Weights of a small transformer language model.
Size: MLP 3072 squared ReLU, vocabulary 16384, 88.9M parameters.
Architecture: rotary positions, no biases in attention or MLP.
Training: a variant of Adam for these matrices, 870M tokens, 13276 steps.
Each number is 500 + 40 x the weight over its row's rms, rounded and kept within 0 to 999. Layers, rows and columns count from 0. Numbers have three digits each. The size before them is the row's rms in percent of the matrix's.

# layer 5 attention value, 768x768, rms 0.0361, rows 534-576, columns 512-575
096:514490493518469473456479561497457548554470511490523537445523553519475476551542514498440447386502530507523513484556466533518513507536503525524495494560581488535499513516454439489494451459505512
092:492490528429569483515431508550447486542467551532506484477533446562512496554532493508479517526473578507472466476491499555494566462523559484430463529572495591569487478474494479548435517453497437
102:457520492493494538568494489492532494463513513515482485549541543517537468513512570474505459506582428500567522543465491460491495459491479532489496499486482550509502472485457486526482595482508606
093:434540514499466461472485534472502447495463512526543518419543507522466474528502479532460543501468573497422517499489501561531423486520495481567535590520441502462504540461460488496492420413564396
097:504520503488562457567426499478534444576457477518499480566467475435544529548459487468477578497498527508434466518513552397473517478459519513503507480493514464515501461528510459473489481503510487
093:498465496520447455582548511531503494534509535477413522467461613541476506456482552533409478416449571469528489507562441527489562533520526536504502399543573457516505532541525511516560524468456497
094:514507470496509477542565444554525522572599546458508496413429542481520499452462569488424523489438536514488515518498537501535515492539542426553599522521555448437504491514416494412500480511461559
086:469486479528437530503530498487484408535492451522513525533586558561569488453481493526506531432491510508463479490512581491468492408508511466446477532432530527451486480516439482468427513525531547
106:555502507449509478543456494494534468540490451526507536543502481445500511545446441516487466545506461491504508520527495509481526364464601507470469506527556523514527472480491523487512474483539517
094:441518493455499464556453456510507490559449459581594488546444485523536564459475506424435468505526584558486435513444511502535574554475513497453461520521497523525499452572486482472498499479515524
100:558521506499461534461484511466517545488549510456552493528471472506476515544519483474509502513505415490489548468481323465441512484494557529555476477492524455517520479486574505490418499502407595
107:494534496507497504440456568503462477567549464532545495566506448525541546524471491496554491536525531485422487497513517488515476488416578432537507519480527565509544473456502480505497561477528477
091:513508505479445517618614453584487551561547516516456511521451524493487495465491611529449511549463502517511559491508461537558512584541566398430522458497530478533498510534474541498509453525486530
090:470528525543562562410495449520549508508588510540501483514477506488464488483485490486515551489483437470462489444558526564516537566486527472492499457490542549546483517422448544496490508490511527
085:478469457449491456598493427520476541509480509502508500548436521521486570468562523523501511517444468537525488499495498512521467499544506436440576496538498493465469558518507518509565460563441573
096:513512503455431482490511519522481451445549550495508480515500507541461456518542511468531525496456525469493503463481518534530450499471560550476460406500551478465505470497500505485399478510442521
091:528501515559487469524530465488481477519529454468435524567507450494537493525517466572564472477556472510547518516503576508495550461580495502480464435532548535568481519530481487545566510464524438
101:466574513546505555557450488507546516494489491533442542371490578501494624479475477566564531484513510465486480522554462557484481517521523575516472494504510529514509567492535521463551498510512549
091:493445526502486487454500538451522494454457515496476489483492429521478445568514508494509468468483487492487526481520552464498457529438456544522540525508447493565473537446530517588493501484472414
092:524586512574497477458371514472504498472520454490532500423506496421499556522464533483563476544466466490564527537507521539479554497626491466497529454433464473480490476506522493482484503474496453
087:539507532534582551408464525533448473458540495461493499459499434564477402541516462500566538505483575488506493495481547440536460515435555495496498523526512498523499441453471482493482517532497482
103:444526505560418487514575463474507460433502494525478502581502545469535475461501540549549490430464404477527518491459517473517497415536516402463458519498467483462498526448493539559483408535519492
082:521493474500547504452436504527516471605590538500529504528496520526521510501496559474567507580419525513490529476508484484500461526462559407482500580547548509437487493468462474440534548538529638
106:501518494491540539471532457525519476496467503467575529431505507538494534518536474485532503440485571477577449498448525497527448479454563522575465547474516525384541493456498547482511507491523478
104:468493500456485500520480475487529460611512434532492486563476443488492592447452533498527494441537532471384523523556528509508479494545497476463493437507526507526490479474521560503546501495486477
096:487431487511521459580490466475518413561481441507430463496491552471480521473458523472497493606455564510538441506487514540529485584490519484526509471547486479520464481547468478486543547477530445
097:514480495574573529442513470501493527611547521563465474433502499474562505552512483410507526552442524545603546480467474492497553540488546516578415560483483519488502469465543482460460552526505505
095:476504476468452464566601494523526476518498512511472497454506583471485517455473579481513454480462533495507502528504467597528556558486516467465503467487518506480495574513454494550483458515402566
099:504605509449508512463477557538495483421514465548559511508554499518503526528600467527574481477609521488492476500498448463516435435525608496516509487484454604530508521474495513519561509453494425
098:501441508526538483428541482480566478524459562496446477567453439443493425516369434498510497520495411489438478510509543375524522522449505520551518510529427397501453507528500487561494451510568497
096:456526520550475548437583581518555536458524511559495502508472523466496515460444487525501523429507433439470541497568468467515588481527498535510503495465530441511510523469442525512516541427555473
093:532517510458503574517487454482482503431486513522438488571524473477523521484547553566634500502507504468486495496478558491526504431538547524440435526409492504448521544413473521496566517573548506
090:489522512494459527479529545460481466501523492471515472431502494489493444525475506499461479478475556498550551508489482510485535509488436547476463523512557495486535476475473543484401544439483479
091:462461508489468480544486413474537518492503480478445502512454517444485538506491485501461558494545533500450559511505519526550471552546509506530495488520498499490492492536484497477488494497480466
093:492516517447486534429528513503480551549484559462485492434510500526469477467549564502476451442470536495544546522533464530540543574521524520492501481515540486505527527463455484561467534443454531
102:463517507509504538457516532449489486509517510482518471576506534471534499506460500514487420516538513458442461480469426414547550552442581454473501518525495534544473489443399534462550556439567530
095:500509486509546552563563496558533462532437527527535516623511519497517452463506499520398609473551454491454456500541514483528515488469513426507480518522435458488508538569485510505566429529529460
106:504443497502543569448535517457532523502541494470529478471483527523532512549505538496571458470488518494562428463494450477512480517413485567496410518504548567500495495465487513491491559523538580
099:537496489536465490484521492584483418522570487511461480505520496482478440499528491473457579509488505495464515484502529543459545418493471414479458476504582505485537487502521557484414522545428520
098:519499494480508493521598527547478561470456549502478483436531527530528440494507548506398478404476466476540474539554512557494478509504460594499405488545515455489508501481515464520455463470467501
090:499470504472520495449478532504514491514584494533460484523465475490515474469448445469528458558529481512451521483542498466463553525512524517519565510526505489545493504486485475508510561452569534
095:448498487487462476493577497497455543555547474531569491627494506531571529452435492473381421502501512505398527507479505464533462472550516470424521495494601470560547530507415471529483453500557506
087:508511498543515479503609491479489486480470494562436507456489533496445435552532608469555477440543546505581555485478565532486466521447441564507505408531461437571508484544560450487556543517534501
# layer 5 attention output (transposed), 768x768, rms 0.0471, rows 534-576, columns 512-575
096:526525476462498458554483439491447561446454487559591570494507458491510506512466494490466528533513516494465542509481482442472590519476504446504538535555479468483505511513518589470523578461465455
094:543535558573486429573526427481463446489392500556607430530473420502549503460502546509448513522446489475443507556507486533555524483510467500523516530518480517429537475549510520467468504507488514
100:533506517602517498528548506431438405502476417514544497509511509531525514497469500539521541506500453525460495497473478485547425481511550558485516521531471446518473467512585567512540486518476542
098:460573593438488469547488479465588496480527491493495505536589449493499481526510542525479536489487534481519528556485435515490583476461514467550524460510502553510502538576554566514543493501464466
095:546499515500573402506501465522429507500442444545588470428508482518484466475484502531486538474437451480481455450554467509600450518460514523486454519459550463473468543408477482466475432470455452
092:479484463563467452523499456481543555439484446543484544462517491433510580495443505500425544531525483508469501506474512504493527521546553500484556531451433545495542529494550562490507572472563482
095:498537505416471465442429438426555561444539561481501504385547584496448519545478503564531488454503478478480560432571528487434537495560508519435517528514544449491469516517487564509531586491412536
087:534542447513558481450490399518488479439542421504522537424521519525404467486526452584530531407519477436516494468467474460604507468552476502460467577510439454524473547485546450494522506506364511
105:486539574538439461487531474546475466459521487453538493516467506573513458606526496517499540512421505532507437557486445529425451507467518587425483483450459467531431462527567507456449442549494498
094:480501565468483519479584461468451511489465475540492443447509526469558556516530536516569478518477468460476504551471417592597534544494430471516543489429583477475475509473516509500540551581436574
099:410516541462523565454499515569472491477542543443450514504513471559567490485470440457447516502556487509556487481475509551486478517428482536510564484522489484497487463518509433514464462565488429
106:492555480478516429465519475428481527470512527502570560463453537506496515478536425485500505450479538507529484472479467540551498495468490444505515569493512504514396523557543520532492476482405470
096:532474478510490529523445467485483531482488556507446484487460506530463598527507519531522463501481479449478571502613536448438488515541479525462506466524497441498542506509403543518517464527534503
092:464480545508500495483528485520514516519421533461535461538421495471551563446498465504499423526487452477449554424520535427502474502518462498504474512489480510510500510426403409517435510469517491
090:472487450505478493477499481510446542512510439498492475501488539533445461426409478515520475536543526439455555536569507491471492511513509510459506495468590533493545525453485554483524563541545491
095:414490514573464569590507430488493567487442545485455513574468474523515525494524477532475521515485477519487482454483500547488515616550514487465519542465402505555510550531544497506493478568487490
091:536440526529450448518535480492475489457487433518566512490480495473503503434561490458432519500484559495460500548501508446439466477457517521473451533514469556554493491463466527530455505459513424
101:458524421509491557551479469466549535486530462450467485569447524497485466441517507513464496488505600576490466469512489464440517505467543522503495442564448466486491486523489525518482560480530515
092:584410451529529482566499564490484427613449475505564448558471513451532540492521517407516502522505459539562437574453485517517471523489510486505497473455515553542548488535419484527518486496590514
091:514535472507446499528499462490459458511492426509477481517492461553603512553529464489460520497482494571492445497504439522541395541478469546426505494534515439478470505561467459524421397529550477
091:574473444508469427544529457513437502510430575495569441576398475492504474438534471423484507523488452514519481490445572500496502533537512469500482570498459531508451469527536471531435461488519484
104:569493499543498534482497519529502494442563424559472516488500550458389466489529521480487486502542502510541466563492558507463445479525444489428484456495447558560550536425483500465497449514560474
085:567585420520542449491474501457427492521468508555616494432463552571520499454510433507500519502473523475406494494504502469554492497482477463446477553543519565467467515523479482476466527538436500
105:427563460451560509455490511544548541469563542529441513520542582461436483485530495560493476491482550506542494440464547540495532507536561468464538539509427504484473501505463523562461554422482485
101:495493433585552521522457468488533581513429473422505443478420482487501626507515552475460531504531532452449512569461487553528475552527466494572506481460575533525511525466438517507531452514517514
096:559521471492535467512495536423505513460377466543552538447462520447528514489476524557587434484435511459437619504490448515571484442492517486567514520479553467489530505517439565535523559420463565
099:516566568425571582454492495475547523444516531578491526515453488511446457482514513562472444421496477522455530439508490413480526473463510455510444567526527452381479496528455471478472522470462421
095:526507476473505475460491486461519533462522446557517576459500506429436530536486418540533537469524489440482510511486495472508486519497551482476585529465473544495510500492522554511530615486506492
100:412508515532464458463531483567520457476497436517439471551500455482490490486544502533513508551466498445483429488481555518468461491442512461505525463416471537492491499477552472511479464498511490
100:566416611455598453551517505498462471515487466546580498434432537441459467507502504461506433512509439511534489498478508543468438487489505556526467495418554512512485544399453488493491478507511433
099:488499540523564508451464481529613465525554528450437474458518551505551587560532518524474484490472473544559495506465534513424505475479461488508539454516446494476471526614493419499465453442559425
092:439526396523539514449506502551521457476515461424510399508480530499494477436519509524520495534519477469530508552495545500500456470524510477451477461538482458558539493461427501536470455530537510
095:503551547502491501531477487518614455470531539480504505482515441473545536581534534521489572434475464490547453480499471537504527514535536519557498516589501511515445472603524527547476485504461488
092:544489469534477488607484458511521498493457481541455497565492500455518590508528537528459451511521458511498479526530484524474497572560490540476520437496610459538528511487424533556508465545549546
096:469477547515544491559516414479518527463440506509465517496463506432549545514476456546444518511525494487465539483500460500448554547499502498525555498510545481515516506493463526538477562495521484
102:491527476542466513468505467425590470429529492534480473495499506431506519440520491500483486539487540494466468543496527531375483440512490516533479439408528515550488479518482525569450539493467525
095:504504585459499586395530510519518476555625477477423485464531515446449533544527542462589476533452459434496485541489512507520543484512507492557485464487506508492549508459512559461560522479509527
106:451540516509516467482551516526461459501472506507593492471456533527507476450515444536476499549489500483452488461443543480446489486492534492495476547497410501518471445488498486488475621489468488
103:625497432522466547491435472517518516523502496494527504486466491440463572546518539464504475453463424451544451496491507508563537523561502510506478570529511543462521502480533486490492491461448552
096:456507524518473535533544538493560553518450513549604551503505532447487489554485490524514563491514497477506507503504485492492621571551558477481511476524473466553572446464572531432578527454556540
091:521479529469576431486483508497444525504432520459597440468450505577596517437531505463480420465517525534479550515472481511512430491387381479537502504492528549460482484570438438466492531545525440
098:488504479468568519435535518478541549448503516502507514479530494523559571486523493507561498448475511428454582445489469507538526505514509437538506461467441504603501531500537483471507491547505470
091:471444401453545511440402553518462504527500537517497477486538448588506539501493521461481475543605473544552527530504484503563447488588519420513564509469496425457530492510544499505427574589494453
# layer 5 attention query, 768x768, rms 0.0405, rows 576-639, columns 512-575
085:487429490575569533489523520436540537488529468508540474448510563488542516559508450520530461464459469489543463524467554477527533468402473499583518526545423522368524526447463502514535503538544441
090:493513513527515501579505491488493557449479538569467489483560387489469516551481493524546468406530467499365512489469561535553529497500489501515493477546473516575456472437497534481545532554518517
081:491467498493559503493526540477513543519526523497470466469599445556531519575473506500507491450503532538414503542500542498565469473448548479501597541520432534526488471480499559548542526509501522
087:532479525559454494594521526467504556522511500469486500502585474503459528508478510478466501484544407566472517441511521524560438442515456521475506417548455472560464435544473555438502508501475521
083:468460481507562568416436470507622478486493493544493469484425548487501610512495502558458513472484496436530428480439411580458538563546453532527435498503536548471545566511519492549490484495546392
096:514526521491497506652459558482483519607541465431523548530538531439514445460567485484470541559521456486548538520561432533507454512498561538523511557531485460474524487465469524487418503630448539
099:502491499475486489531487480478500537526477519413508483523512439473488431518472473531508483532496481514488561505551456491474534450466568513536510435419508523513513529417504462524535528539459414
088:480484525530483437521413543458480559554467468521470485473529478470469512524413505516516458492498537529487517537516452491568502507457489500466547479570500530518458463560464519439479554546538500
097:446467476560473568489430499540488473494556508489511501555485502439490504532536448511420507549515475472487457512553551509490436555486446457553545432495486535625487511504453477484526443520495513
098:473517461443503529507540401448562464457470495496507481486444481443500516533516430490462502547473477491489536474541446542464460491628505536512497502473470514538533546399470480484489463549490469
099:375456450472473605471527502494504472435526506484473502527417519448454488459496529453515501523535462475520570475523571489510526546522480485488522521495499505561499443513508483416450396488564443
083:481471467489460537499560415498570446449448500506501481469461453482490492533552521531399526508533484514495507477418394534492486491588499519511522444459540484541527553465522501604543481541453510
099:526524526537575417472532441464446547460507467464527480494524487531561502508496506526564455488439533520536485573508426479454522419450491487524499513454479529469557511508505478588526494479484416
104:410541449516540549524554400487503447466409476538498504466436501487504496528549530598450485528515502495510538485511453520538522540564479516535476453432487475562470520441496491500487421528436549
096:500540545458508452481477489569461557462497542426490516536527498570566534442465368472511534494513453482478552512489556516435572494554513466456496519496489490484504464524527587442617514475463535
108:517483491534537523521503508480575449521449500459556508469490459516504520561537539492450565449431509501446476506438443554467572510428543542520481494489403455480529601528534471615527495502472527
096:514497544547504497481431565529481510512527511494501520453520524531522535493503480392534546476431508459482447562431497458537521469384580563468522496518556488446543469537509509513506558518555490
114:570458524528444517513449496451523512518510457439531577481555530470453477487492507398548482429501485543552444558366440529449460515475521502474436479524483557500585541511511474574493490554513498
097:462488470540534486493422642518486524443529427542538483529521464498476512545542589463522452500477525435516498538557453459510500506445490455537555485487535440433463518501480465539503561474540472
101:502512530472518490535474451441481501600441514504547528488430457533527497514544627506533546477519487441560554504494505514487477583509600505485448505567554525534541484508539564489455480491544454
105:485510516461506469552567558505464500528531507517525478504477496522574567458411434478491473515476491495421571449495508491500505423538500525448494487504490526444509466472495551469541508498492503
100:461425507507469437447506499496509489430443540482465541515482548535449537442529449464509509466477469500463477451532487463446517542528500504472529526449526514521515522573489508475535521511528531
099:541464518547504502490518480506544521431556452432533533591504510535534477591474515469462549519497437527489476487444460505465521475509454508523469438539525494530558495537505493473530522425483493
098:469529502519519474452437536525464582493478523507510510565475477604492466578535534466527476446483437464548483507529467500460539627489487488461531498474469477495523507516505496502468494477498422
093:479494511471494539391604452581514522417550502511498488567499529470456526494468508473536535535423470503462468473468483497427451491515466505550496508501495495542528451451490449468584475512525497
094:442512534564500490450455549538542558479495489551525490524509439495465548524502450452534507491432457488490453525476416490487485497487585537472549450428494441467537537486460476537523481484518398
107:460461495491478501487439482500560536465534492462539534430470500489499482478553585522463471460561538429578455538577528474552495496579510510460535504532545515500427471530581504449485524530532553
097:509534497496469478544436548511524581540535500573489465504534453429408537572489489499482453566519531479417441496537488480488480474526500469437577461477460537546457493462529562463473467495499520
107:493505501471515463458488563541438482472515467510522510449469469513466524538469520521534451516427478481434442489514492496461512453552566435498511434516549518551488417540474451462476469462383446
098:492505508524537493504498568522589561585414483503515509468492517496555541471489472394555523483491453491480459475447471498449506583506541513470499476479483469475546506490510509486458488521487545
113:497419501511434497486553477554477531446493474504498505522527454397497452464484560474521570503589564554543479491537533445525455536509404507502487549480549501491494473441499547467509468509489440
105:528520464595502527596546527511402472541546547495508504492549525448470441508506503514522451479467484512491556561512582518520551455572477463500443542528506515498493494533444529475508465495544507
079:560486509487529544483504467477558529449481536546486503500554456488452458550502549509418486443502458508441483501538521492503501439395553529461539473607395463513548517535512487510537516485518502
087:513524511467567443532483532554588580571468479456522473485491499450487508495439573489530454515513457515423532515537472515480568568539537490464545462474556462522474488549525461476448491474429429
087:486588516482453439560484480517498508545521536482461523545554472451504489459462482502473499553561491569470563455587483535490478529466551486500509507424457410573449465520569462466449451512496484
088:475547507459519507578466469501517535545509498444497514558486591493553497444528492459457532563527432492506478468517462549404509504543533571534468516438516505544525541569512443525398509480514485
084:507619500574453506487532545522568518524475544529552510453547545477516508472573517423534523550485486476540507525464496480478477528462520495469446499516456606538529552534441395519559470498567397
092:502509504460446513435461456537478458450531514486532528442514575487462476513556405496516550483467492492519470488542504526442453497534559502546449518426487448521511545444450452529504516484443431
091:470490491430393490449494466505434501484523521516488518494445540474478448494492542405479458545453461521538499457450542502510473476494465426532513495505501500429469459515502495424513321484558483
099:528532503485532549563436436474489488581561442422548510598536489386528468490569535442475594519490480458459545558476449558465452500508497504563534479505464502518549544472491448525475515519436496
098:463482456496558534502563545501524461441512533549480496508509510525477480536517493464508531501528484462450503506475504508546535535513507531537518442446430444542465536454535510535580526434526542
096:473456479460501500421543488500522501443512556512483520376443529508495475569445525457509419547540476517563435469454541501501562503473473462514506551464482519486480460552535506461584425516539465
114:459461497545490504490525519516559476454568533542518521451498516503432545525463491508511555491510489428469449460444513521528542474471506528458498476517523526520489501484513535482563533463501478
100:477546530489544516463516518517439544484482521506527510435533575573491491521495505516498494488540459561514386539461525506484529465472494478472504504525486533537514433523542522403522480538540472
112:486534477533494503452491463578495545510575421499505519499497478486504491553521574505465518456523451472513545510550510471514394543478488443557541562496524524465470495521482498526546523474502438
104:558564527534526563461506445534521489420526551489555502444501493498471477477516543512445488482524444482488447561385502503541526457482479520516477512452516528531511487483490482490520473537536504
115:498520476514529536479557567543453549500536476471460526457440603554550500501525534443477427518463526487497484517561492505527558524533457474443501531550523432429470485549484463463469487482507559
095:496536533481510498585509498492503507552457507505508442561529460539560470482488456454440542523492510496544508509463449535496498491525541532464444483510497480486516494496495492459458516536517465
108:580450458455596490570494510452513519580502456487489457477495491458405527509444481546479499481476510502522492532523536548540527472590476511505496475553492542481499528546436510524504594529511500
121:615476522511479475490499471479428492478506465434473568476498563511542468472476483424497485493430518524509486569424495508480557442439561463497477483564502512479605506586544508539517546519517559
099:484490455471517461563503520466534461621469461534492520433498574509524486447525481530452586518505557532523524453501452560538439457530528472543438519521548477458480451546499501440374490532480502
100:559470481422489486456548556493525550512455503491508547456524470441453508548444390494528493512474505548410459478456449538478451441509479505516449484517472550539519484454438466520436485501473506
108:528501491482495457473512552543432587478528544569453523529391504487517427549459573460485436479538518489460508502483501441574482537542562486505542548443516487508426491463536533512509437525575501
156:490502531505504485568495446497549499535467448437517541527542541493561516522554505431481496466493453526522517522446461557428479539521504472510448479535500538466581555565501461523463531537485545
095:497500488514499498443547499562471485448547487501514445461479443429497495505515436560444445531500503488420428496558532420463511490496486486494558501501518460589471469465526455516528432493436486
102:507567491413523528593506468472498473501408550475496460533502542593475514446505433502465493539507472462529526502488531551509514429505418563432459558503466471453479494575464457473464500567442486
104:541430501489499456481515497457543499469513543468514479499484465468549475467460379469426573446494486504429543460461504490455539497511515494524544513549473562549520532501526550495530492397530545
101:483482493543508532456526552513447525504500523551472484453414515489517468500449532537497459532533553515495476536508506453595462490468490478498543489469512533551511528506520501520544535573463402
101:503507499547456495450489518554500532481591561592535479561485513469447536512451432487514529480466494488493572509492530554538518479560491449508506501472450493475471457545493485413479438441575425
099:537465513497401528539551520498522437507475471404492529444518535498515529452482460475417495514484504520466466497489561532472491484479467458467522467526434528489498488499531481479508560427422484
096:526432481504479487496457524447550507568442494453461500324527533464488522431521504511538400490473538526544496493498458507473501486471540534518582507490492490416464463554563529516430516503487450
102:574460492534545429484496544498558512466465484509528486484540452507559516506445435513512509516498462505430548535406502491498542453448520560538467491482546511465580516453446542618558529494505485
104:582537490557465504525525447501531544473483438487523518565518474477544545557499446460481476480518447490500539477499502557482434531534459443484552476487491473539557526533476516528545490492531442
117:512521512503509503456511481549459528511450495526548480443468493546502541551465495535483510476436545501423472497470476475483453503523570501472519408488558552509523456434507491426458453485425580
# layer 5 attention key, 768x768, rms 0.0399, rows 576-639, columns 512-575
083:463535493533540494532532455478474451529426523504520466570419491517560467477536484513507544469541535490506536475530520443518454441491520450459464490433569545538480472511469521409549538488512496
094:494491499466495525542501504539530521503535509473437491464470516515494582569513527513522515582428522496543532462526429474427408536542466575544493582504417493540497513449520405521495505481526489
080:497486499545489517471526512535505458467495530499448509523500555530494494488503461481565535611471501492531479533496510477465470461499406566504448552502468450516476485533558517518492478448539516
082:520399459497488545556556512487511499531532489469519479526471526494480525530533517448586525532573533486564537509527516498468466456514447486543478514476564521444491546509545537556521469512498405
090:482501523430520460486493453501488479497529507515464540486469562496481560496422451501507505531490450523532478468504467482459416501464541483496417560520525494620459454561491576434452442484510501
102:598502480460465493521449543540358616511539458473523537525432449463460475512482569470511468453522485492470521509459536523524581584471530531505541479592435504477523546448467497574487507504490611
106:566508485540505484547498499471438518511537472506474471498469553432521529507512591476478484412436520519486469508479453572519533500503462491601483400592506550484514560477503479537472531483508555
087:509578528445448536516457451496478585567518514477488537514493427561547480480461462449440538534525494495488524496502501503484502535447569465463593492540453511522466499534492516474520550521508516
084:427558514497506494400500472508541490454467565501470521509484559596494572513528434493543501539552499536491504432506440532508498485539488491513399509391516442455485437576495457457536492499504471
086:480443469515495417481571453459525416479408510559481536509525554492490530558472466556533510503494551524461512495559510510521443439495506530502456553391524476491483491457496458439511523517506460
103:469542467470503494475551490509573484485456490490537468481471519525512582456502500542523452564544609494514518452506535497501507531485526437452506484475554498564498456505525552495510511472515496
100:566488448506454486501584473460469469530488420529513477478540522481482458489514511547456502445451555476504447511505535475480484438494516501499524487484504562565495529524505507505426550534471529
103:525470523485549518481518509541472518517489504471487527484476461484539477464538491463448473428478512489500493496495507459453528525551478427529499500461519492475553476500490487543530484509456487
095:511478452482505471498541477431474464558474491502488467452546566515508499510517451587495489475476591476514524478542541481464476465473582493510472553483514527533524525484474520499429524462482535
091:499439522494521508487486489532521474466471553564433493508475518499511571480450557483491530555507429499485481515482426563472504576524463450504507550535522452467494483483473530503570525540460429
101:536551476531480542477513520550513420508504455507508556490460495463517446553519465471434436425534515458451454546547527476476552453495435508514515447463501481457541471515511516478507525499494493
096:430496549528540446510443533509499512495474485470452511504473450484473543497571499411480481520478433469431472484506491477523522584498393489500487547521468422531487495487520499501545522498549501
118:509530574484466499492570501557487526492571520491516488479483541457525566458549505453485468493576485512521531525537457466466491462442488513542585440582523534506524472446483519478580571495461482
107:472482433439459525572415534503563615592458525514478547500483486487496521505493465422550388535531542486510543459555558466534494474495509499470508579514478489499473428520495531449471490444544529
114:410530490582486524541480554475469452520531474488582515506475475601549485534626481507531479417457544469428531558559409481551518546473469467533525565505504524517488549485463566559535495545452489
114:507560523504461561489479524477527442465471540564494513482554488454489527492518459524421504490520566449453546447534496522520445527501520478544526525484470460512486508525457511481504523484500532
111:465499490459496566424537524502464447472510548491487506503487482524574464518483536481503479548496523517440451502580498555491572487533465475478544508528475490519438478483496453460442577504507597
103:513489530429514514532480531563496514432508508499420513537419450433531496481508519440459415540516433503490470454503539453527460516550441496488556492497507431515474502549497547523472524471498554
107:439503501544523543497497521548513484591477551533517543529531443567500543474558494507550529525453466514464377531508492444573546605496467463445479594484505517479471504419539549578585458488512434
126:526496525433562488508489506533504498483491540499467504539427513488475547554477537465559500585484469463509584403526560523468472498505492590490594486486500419553487481521456529461516498476520514
096:453526465462532473504471486588545575522425555510488457544492472486478560487521464392468510536473495479426477522492502460537521590508439464434487545459500452481473446500475479498620496502508477
123:539487488500535481576489550484562528582540493501513504470453552568576464508531460439562455489548540496504500465518507505469472495519515523520531509463499549488478453558542538473467461482516539
123:566445463436522532508498434538513573551520563477445475477397518536542468475479480535477510494535518605501481470573515513543509544531545460443460561480447489517498474532548502493495441483559510
122:560534468531499535526488549503507490534452565480527490426451512508545510496423462477523489504574500504437481462488582544525475457504451528496493525493494460539495497503487510552490497443545511
119:394545517502487461532441493505468480536528494503530507497493487547478566553559474462501478502491570422400458464503487476513464550483468414513555517454482449490525508466511509487572536464447518
111:502479529470505450475563454559542563539511545505479509525566500542520509467505508514521526517550491476482464523504550497519480542518448530477511533560512499537496528500525522487479491557505525
108:529456483488498536431513447533484497517493561439476525487481553502502572483466494535562518536514526515496548511446542568516524421511564538491515448572509527443520518413477482546422481479475518
091:391427522483559490542544483455513387523496487532467542499504540480499444510467488510497520554519486478539522451457535502453494494532446529429421551437506487470486479547587455470448447472528452
082:505446484526446519469524421465506478465455480427511490470492556492555476470532542512566583483556464457496445486531540453504485527484450544559462505500512517469467493497508503501484576525507469
087:571457468492493512498525550435471518447472475516535472511397547412464504490570551489581476497579447476494494443523562497534518479538454527601524418574489533488467564491513540576502575515521491
089:516475496496514477531563537479458567526471465524536497446504333474493476513494476525438436462494551528447465543475512527545607536465469466501559423548443523482503500463514517518551598524471544
098:554429460439455467541487549484483479462483451529545490455459599439523555520610515452495455487556507547419469509473483530528587481487501472583493452538444460532495494574541524471469521518506595
073:480525527549491505518503546528494470506440526512448490501483557553500566515441478567515551444438459521514501532507469552506528510547499502481457449475481492537512423489500445463471468508461510
099:556474455467555433455529524527567449538498524514440508468559491536520513516532411495443513532523486530566502396524503445426521537496552420483481541411519515443496514525551497523500560532485491
097:488557503540486568468471552533494551507521521493456514490461538532478519442491502426468507488462449555516507484451404527538510526540455468503467493516487493466505509521494476542521410464515472
079:474549482554513570493484495461603464479472439490503479519577476431477576430544443523519461522463574505498443527494498408544515521518494564521531510467562502481483505484414554464509495452526488
095:522465473523510473517551442486523423538476470482483475523522531507526538499582476549531528498479576438528547514492568461428448489487581488488533521533524536507515523517515534489496557489475530
075:513548507549473549523517534447547433462603520487514454499503485424475515463545470490554476513492519509526461500499463448494538444482494566512527498590532508552474557516451492507450520467498549
099:491528521452457367492481526483437519515584532551493469469465536520510475441421538486429491483581510548500504517515446509500464406494473526539571461587479591518514442491472563459499483502418447
093:513472469494461488520491455529542554540470462494466552513496538522500540527486519437524496476491445556521603518456491539526463522563463485479488507462501411501506534500498536553567410499508494
103:567476527514467506469479434515472501524523505521464521534488450464530559488555532491564505475496494502465558478522501471493516450551504608477475518498507455493547495504524447556414512528449492
095:449490499419448510510432486524478542519454497472535533519447494567526637555505537492557474568480486490596539432470528502511490490503537500450523472453533451523510461495524500477498480444480520
100:464547475499512500499414514502492486464519459531507473517507401545479520516592475435487477449487576474380460541502466483530530512475510478479497501522508492503506442503486554494559556543401453
123:513469474521476529528503515456464478512449521520491478405486517412473527504466484541490535447493505504511510539501477543504472486503534513496501420542486521502478522509486474545448482500529504
076:499495538469491480488429480522452544464463479486493554496396477490535514557501546415500485502507422545556547430457515500526474468560444493534537482538473444498509526530495498515575480482572517
103:530493454508423492507548511442431487459573451437517474478538550525487456524466468515497486422602608558480511562505475536506562387436545497558524484550477550560491511516472487480430499498462495
103:613540509432489501540538482524470583465527481443477400480447523453501505515504452478434482488566546547499534506471518529481476485495486483458476481529503492553479534504505468514494487472439561
113:570503468490532549504533477489515522586452495533579479541566415546570461503541472484479496504465474483484441472502549493543517565559537425399475576463508495497490508473523551512520436523566567
079:440473485468493485524439529508475575471486461541510501497450421506502503557576543417475472488517546496499511447500490513560459549542460443441504563484454437479448483527546525507571507506480512
113:577456477484528471545503432537529529593467515471490466516474437516481515498481513524471567535426447538498458478510565497486542498485480562441425481480517500505559433548549489502510451517540482
104:553537518530504536578489494499423522501594469523527487466504456500486556490496483544557527394531476478487502530549462466508622511462554551536486449470499541504488494544536450513441510504501509
104:571431467507557573479538531526566467448518450577463434526489481478510454473458560561415530571478476515560490526469511558437508466474477480519535497500456577526504493526515492480484572520478473
115:505486464497537413520522583501541563554422554485477488476535467515406544482482453470525487454521479555496468511486454517456536474501537486493397481478544470459510524429446491531539549498513476
113:519563443524535538434487496555524509520506540451501479534511477558499521510467543473532471512540449500420518476504517550545532487527579481436449459509481441528471482548519468463415457509515521
113:466495541513479510487538491480520438491487404476487493456518570478491508522496525496463507527518565486510472465515532523479467499498466527501470391566491504475482460503460591462537544479470512
105:485468494508443450478470485436499432537550466482545505492532638516478476493475514537524559442524565491540481525484445497520488471450496491518480437507494500518495491444521472456476496463515505
104:542446441464450461544552524531520525447403444540448480494459500439470487471518499465413499541504483566491573485456533536486481500460452453492522538524523474489480480478501476500474494511522534
086:508482488465453471528445454540486595543530461549467517521445446521493538571514537424516458520523515512488562401559480490510448517549494460442524521513458432476444467536536570476544526486496543
114:517483500516528414477453471493491441494481466499490487499474496517492535511516467467515486515538487476513581495517489544485503493462535541490507506486487496517501477551535485499519508519490454